Weights of a small transformer language model.
Size: 21 layers, 3 heads of 32, MLP 192 GeGLU, vocabulary 2048.
Architecture: LayerNorm before each block, tied embeddings.
Training: a variant of Muon for these matrices, 137M tokens, 8375 steps.
Each number is 128 + 32 x the weight over its row's rms, rounded and kept within 0 to 255. Layers, rows and columns count from 0. Numbers have three digits each. The size before them is the row's rms in percent of the matrix's.

# gate: layer 3 MLP gate, 192x96, rms 0.122, rows 146-191, columns 64-95
# up: layer 3 MLP up, 192x96, rms 0.109, rows 146-191, columns 64-95
# down: layer 3 MLP down (transposed), 192x96, rms 0.104, rows 146-191, columns 64-95
gate146 081:118054089146130088176176123178137143149091137144146105178107181104173114099156094086072156115121
up146 084:116154135098129133112148145165111146074120075146142130118157138169154130177089097115146145111155
down146 079:092117151150194117154158089114132107119143107180145164102132118090150158140123097132185150152191
gate147 102:141097100151098136107157134050089158103106111076100121096113113129146131115143118114098131120155
up147 104:090145151110148130098162147132138117132181177150090173133137111072143160136147112109086127123109
down147 106:178068088137107132087152115130069084117141194156116190147120120119159130186149162127139161118208
gate148 088:149165088084100096158132117116143121115131137099132183147088197102165142107135131079149130075077
up148 087:159117099163102108142157122113184155105186185134123089113098103126149090117123184098136143149138
down148 089:072086117154173175126138117167106099138092125137046136173124123101152139091099177131116180177139
gate149 099:103144118102126162033126134095080141174126097113136109107176153138148068170056168133143182154065
up149 090:149112161182179157117165172114089094178185130137110098156164136143123162096140140164125088113171
down149 098:085120174173180111098162074152160137131185082130175160088109114154123115182104072156099113130144
gate150 093:127137172071136100105099163122163153196077180144140148145111142152091085155143056094106113134137
up150 078:151190166091083104115108102123090116131136159145111137160150137130135126208135088099096161193146
down150 085:115138116137166088133152158126184197186088151155160113185128129106134143146140108108091154082105
gate151 109:078088120165147097148186166163132115101148125099189140132056148106094156107181059131196168114121
up151 110:143162097121141130132109114100111158151084084082092133163111119157143100133115136114099147152143
down151 111:179083105159110080119112135083161161090122090175099108157129118100143147077094205173165164105172
gate152 098:162178189113069161121119141161088143102143122123152131113116080143146122116201123118141132135160
up152 092:132091118018142082112117198167101172128077118089104109102102140105117179134128107159116102125127
down152 096:115115165077164018130170093162164113104115146105186151127126113152161161087094120200088159126127
gate153 115:158092086138128150120134152146164178182132166127142111063203139112174154176217141111128156168124
up153 100:152127142156089096119158123159093138160111126118150124107164090089154167133113164107124124133092
down153 092:115141189095133111092114083136142107131136114105078160126201120097170064094096084139091140107171
gate154 125:136098093092141114179169102162158140146115115135119084113141109117127083105127189076101149178112
up154 112:148117178078098175165111122088108100132140122150103146132138102104108146120118097045226153152097
down154 110:157107172165150108093123117085153120156170110131044168134149157101075153086170112117164115124127
gate155 122:121069056146112153166163108191151135136174121151143076095104135185129097129173117084096146185121
up155 122:119098092090116131152237125125128150140139115108128138120150089217101084154188106097055150128152
down155 119:107147107140097142138172135128107161156128122187165159135158108159096083147085126172047113201141
gate156 067:129164106111138167155159125143122145116156072163118116025125146125104085135146155131124121148166
up156 073:096161118120102167083113111151156150151086109144091144149068095116163136100076116138116160141179
down156 074:113111159164170132125147141120127111162142118168151123156223089181153157078149117142077140083092
gate157 096:140176153145129182101064105086111104138149129153025107151166121167113117068116190114081097159144
up157 093:174179117097200171179096066114093106171135100073120175150112099103059114164210124145204111139126
down157 097:090185103056092124135108157094122093129121083086132180086171137132135143158104121139153101139173
gate158 088:161085103107218124137117114170133098148138124132113065187103139149112112096092125123082130177165
up158 081:103087111134084149117150182151121112132099087132162165141121108120105178086085124053124139080150
down158 078:095105116139154135141174092099103154147200084169080071137129157066161080124130186116188103155189
gate159 108:182139115111113115127112150112110102125090120182185074146139154156120110116135087074155088117078
up159 119:110083117134127092109186145136182075088060126164135143090134147142187160134112079112181190113072
down159 104:161134049111104127101083099105084181078139124096127121050146127116166108117080118141120124092063
gate160 094:113104107169097120082179103115108105173095130153101117182128070148122088183177147154115197141141
up160 094:123142100092200099128188125081146144120114168096150138154107101189147143125090105094143131170113
down160 089:108162117141088146103141148181157127094121157135106107177105074189161168188116128092134148136104
gate161 096:121091136148066140138146137146120203126099132178104080119106133152120091056135043138169144216079
up161 099:055104102138165141101142207101112155189095115124120125137113100163200167119115110131098138124105
down161 098:158160112081069177121062178140082185115144116077138111175138053119122106115093137148124163092165
gate162 109:131091120136089117103150086158082072123126144114138159148123125087160169145124104117148161145190
up162 101:114149168154133079085087122099092116135171081088139135145081113148110091128102133183090101138179
down162 108:078104104158120119165068149138185109097133129118148089121149091117107071185120104190143125154126
gate163 105:095132095153066129177162128136108135127142072109088093141089131107141106138138097109143148156105
up163 098:102141117137164109091103118108176140133191117123090141145169146126204126172167155181122095118158
down163 099:129159112136130146120074109132105119143154122108142130138073121148082151149174158183099116159139
gate164 104:114158150133114155116148155105119110126164174112130181193181150135087160075135140132167113133105
up164 089:152138118108117106100123096148133138114123088134138065107127162155058161142133122091087122134117
down164 091:176186162131123047130123129103141136098138115126085125164115167098212097087107155125117183098150
gate165 090:219092154138123145145067155131124085189117091099119121169255075141168109156161151138113145127189
up165 096:130181146119107152100141067129110105149209099153114174078115111116123083162100120148166098134111
down165 092:134097122090118103123188161143141107112054163073136071079153161139071056220137120089191104148115
gate166 091:136116169105092173102108092106141190123055175084133179116051181098150131067090102142123152141155
up166 095:046103058107142126122161104172127125072166144195177138112169119140109110036159178138125141131154
down166 087:130105114139104162081137101115154148152136214069073097170134119127175134103176185134108145114173
gate167 096:089151116117090142125161088134152089100152047132088163186140106149160133149142135211168130108136
up167 102:065128148175143142118100077137127117138157111117104121140056092155149136192055111134118143149143
down167 092:142112121152170123166119069135142162127131144099096137159093125103159160083142131070155096203135
gate168 105:098138186130116155139185085145172140158190190105160180141119154132125137150106142068182111123140
up168 119:111107124133179182087126116132152087156184048115139144114157097144131104154156128145138145175141
down168 108:152185143092096130127078104150173149060173112078095111173138100131116093122115100158113112089172
gate169 102:135091064159117146106216129148138147164109135107161166118137104111174156122176145108190136134138
up169 113:103146134086162118147170091143124114072091146206118121163098103089186172122098132175093147103079
down169 115:140149180108176151134205112112137093185044120168122115155072116119190131144143106154141163132121
gate170 118:112141106132176140136043099114168125171106124236135111169149130103062129118123098144068118142136
up170 125:133075076149145157144152121101133085198160108106102030162097108150118146158091149088127110121104
down170 122:160152147090126032110074135094183168146122110120129155148179106141125071130094141098160154131134
gate171 089:098159109134168127063124065085131115129108116140138114092129147084125090135109154068139073135147
up171 105:137060150086083125118108097122131126109144094116088108182122065129111120174167179171163077140123
down171 105:098149091166090124163093154195116121134133100077135073137104153131153114117122153173120172193144
gate172 121:099138179060155107164122125138143104135138130092117178096112178106118172172103116142174124167164
up172 121:053132140054142145152133105124200148133163157077089166131053161109135156142127140162085112145149
down172 120:093121135077104117143151130135176112142109126084128169073145202125171170156139111062114155054171
gate173 122:130153129167105107210151134111098167140183169107141061125142127145108098164146110092142121145098
up173 123:123145133117067199128142194109070103132185127102116182128162127141092096138113121126126147137168
down173 122:131108131118105187159140124096096112157175107080131147100125132166177139096107158073152100095132
gate174 116:148115161061153083134162161112161158066171119119135128134144113128104135126131112156145132159123
up174 117:120080140108139159118142156132161095166078154157061122146117126136173106096121193133155190164110
down174 113:131069105149140099165097160163164153119136158140082166123132138127094098151065133112116156143104
gate175 092:158141135081159154095065159105191189121152065146092118141209123117084090168108127051127095091135
up175 092:090101130127146185128158204116143085086133107160135120115145092164116095131053123177093150087173
down175 092:104135143070100073123186130120094182124104113151168109160127150117096070090166128058149118115083
gate176 098:126102168133167129173100143114122101100106101142154165078104142120153143053085135123125108097160
up176 101:119190098127086136120159077150114144122085148104180198166156060150075075144144121177184192127135
down176 102:134132100109112135133127163149144099119100099118151121197110125110095132112105149121088170094223
gate177 093:112091162162103136168120120122145137176105098148175125082096064136145101083107175104126184156076
up177 095:139156148112092150074141124155085110112133117160089129143167192124096142156158122098187185102154
down177 097:096157136135118126129203197094067108149179113102111123141149119161103078086124127109089104146153
gate178 121:122081146111166134097083079111136144162059129103088146127141136170138080103063089127177106145130
up178 111:124100157095084137219162103171111154116118100100082112115114106092156097123166095131143142151156
down178 105:112151135140090110133106117143161205142112082113162135122140084094117052123090167144099168107178
gate179 089:108144166121100104129109109114129145069143140107066142103138098108111093107130064197115128105128
up179 086:073078135128159132130118134202190103129116126141173136160077169167131157091122135070109125113129
down179 093:113154075142118107156084162139115160131102147206115125083125082185141121086128161107128085132171
gate180 082:129074110139118163084090111102141100181127112137059190161162112113121142130141184071167121143156
up180 081:118102140130102141087119171141136157104098141070132102139095095127130173073115124169151087144140
down180 082:068136130061139126147117199081101124125087084132184071111092125137117146078121197160141145124147
gate181 104:090146156170116171160167138188135144130149202124112072084097140160086157138121137079161110105098
up181 104:170112071108117138126161157143149146137079105085100126130108114155187126127129126176121103124173
down181 102:173145069072085148117137139207166148192126103100093129084090162131157090150151128145085126146132
gate182 096:163189119143096123128161113102150056177119114083126124083133087185137119119099151161090171132179
up182 085:183154082142028149090123128143065149167176110145025166080105082147154131128082131131087162135146
down182 092:124135098080121104135106114125181098133090100078160112144150122143121046129089149150112125134156
gate183 114:084106123211113102151189120120087117084113093124098158085069111160124125200102094071116125129146
up183 104:113091139134135065122138207085125191190086082118147182044118154177121123144116132069125131117136
down183 093:126122187163090085099119138084144202173138126079122126178092072155122136131107162121099144132094
gate184 085:098196071144168128108157093107132149137114116134142158145113155113132113187129135143137151156110
up184 098:140137139088141096087153122159119090138076159146089095120116163110131124130110041046119092076162
down184 111:127075144115104103137129158159087149148106031168104132144124136164118153123126173139070115090163
gate185 102:193099112121104147166148152156103089149161134124151107111136116086134124212179105098156179142125
up185 109:190106120149140145147126140180139069181169155113174130110174101059120133189110113165151195118123
down185 100:155126142126109127128145189119178131176133157086086114072110173148068134172127121151136085113092
gate186 092:091142148164160127124151124196098123116112094136068076137131100111147178148133155074121088156113
up186 074:161092145127133095055170075138143142127059087180139119107159109135102128149096103156147130161209
down186 086:148125172157096144104191160071153188135077129178070101142072132111155166113132115139119155112080
gate187 108:157097150158089148132141108141131154103088079183150119126113132129126128087114070111140176128090
up187 115:094116093086197152096179105125139099104098162058092075064095099149144150100131141116117101142129
down187 100:131117112079074105110171106157171097087168089126148130102137124107146130136160144095125115041116
gate188 090:187147117111128119147143170160129219162116096178101101170142109147130103173146161107124188116088
up188 079:149123155148114167077155134093135088149112120113111050135168144134142130091180144090138114161158
down188 078:129168168135097094159132155109200094095160065149213120113121129115183187159141148149150149099117
gate189 112:153132092074126155169115136186087120106146140169141115151148095129096197079169075109090161135190
up189 119:123117094087089096131141132060117132059089133131162133111129086118133155068158099148158133118122
down189 120:129123138141079143100152142099091143090132115108150117093125148189188101137121111195077101081121
gate190 093:105107139113104103103110092137177158177070109132118105108085158172151087134139110076110110095086
up190 084:077093135128105115138166129166115074152065093144072129202149103168167112093128045120108178144162
down190 081:075131069154098117181170123097133117090157094102129135070107129133090160132170162160113161040115
gate191 119:064121064147134096159146142118045128151086102073135180153098153157146080087103096110181067069208
up191 111:121097117113116110103122211110130105099086127154073112160170137145070196143141149176110162152111
down191 113:157122155174131156089157147134148076100090171146125127130123097161119179135156136080161093173114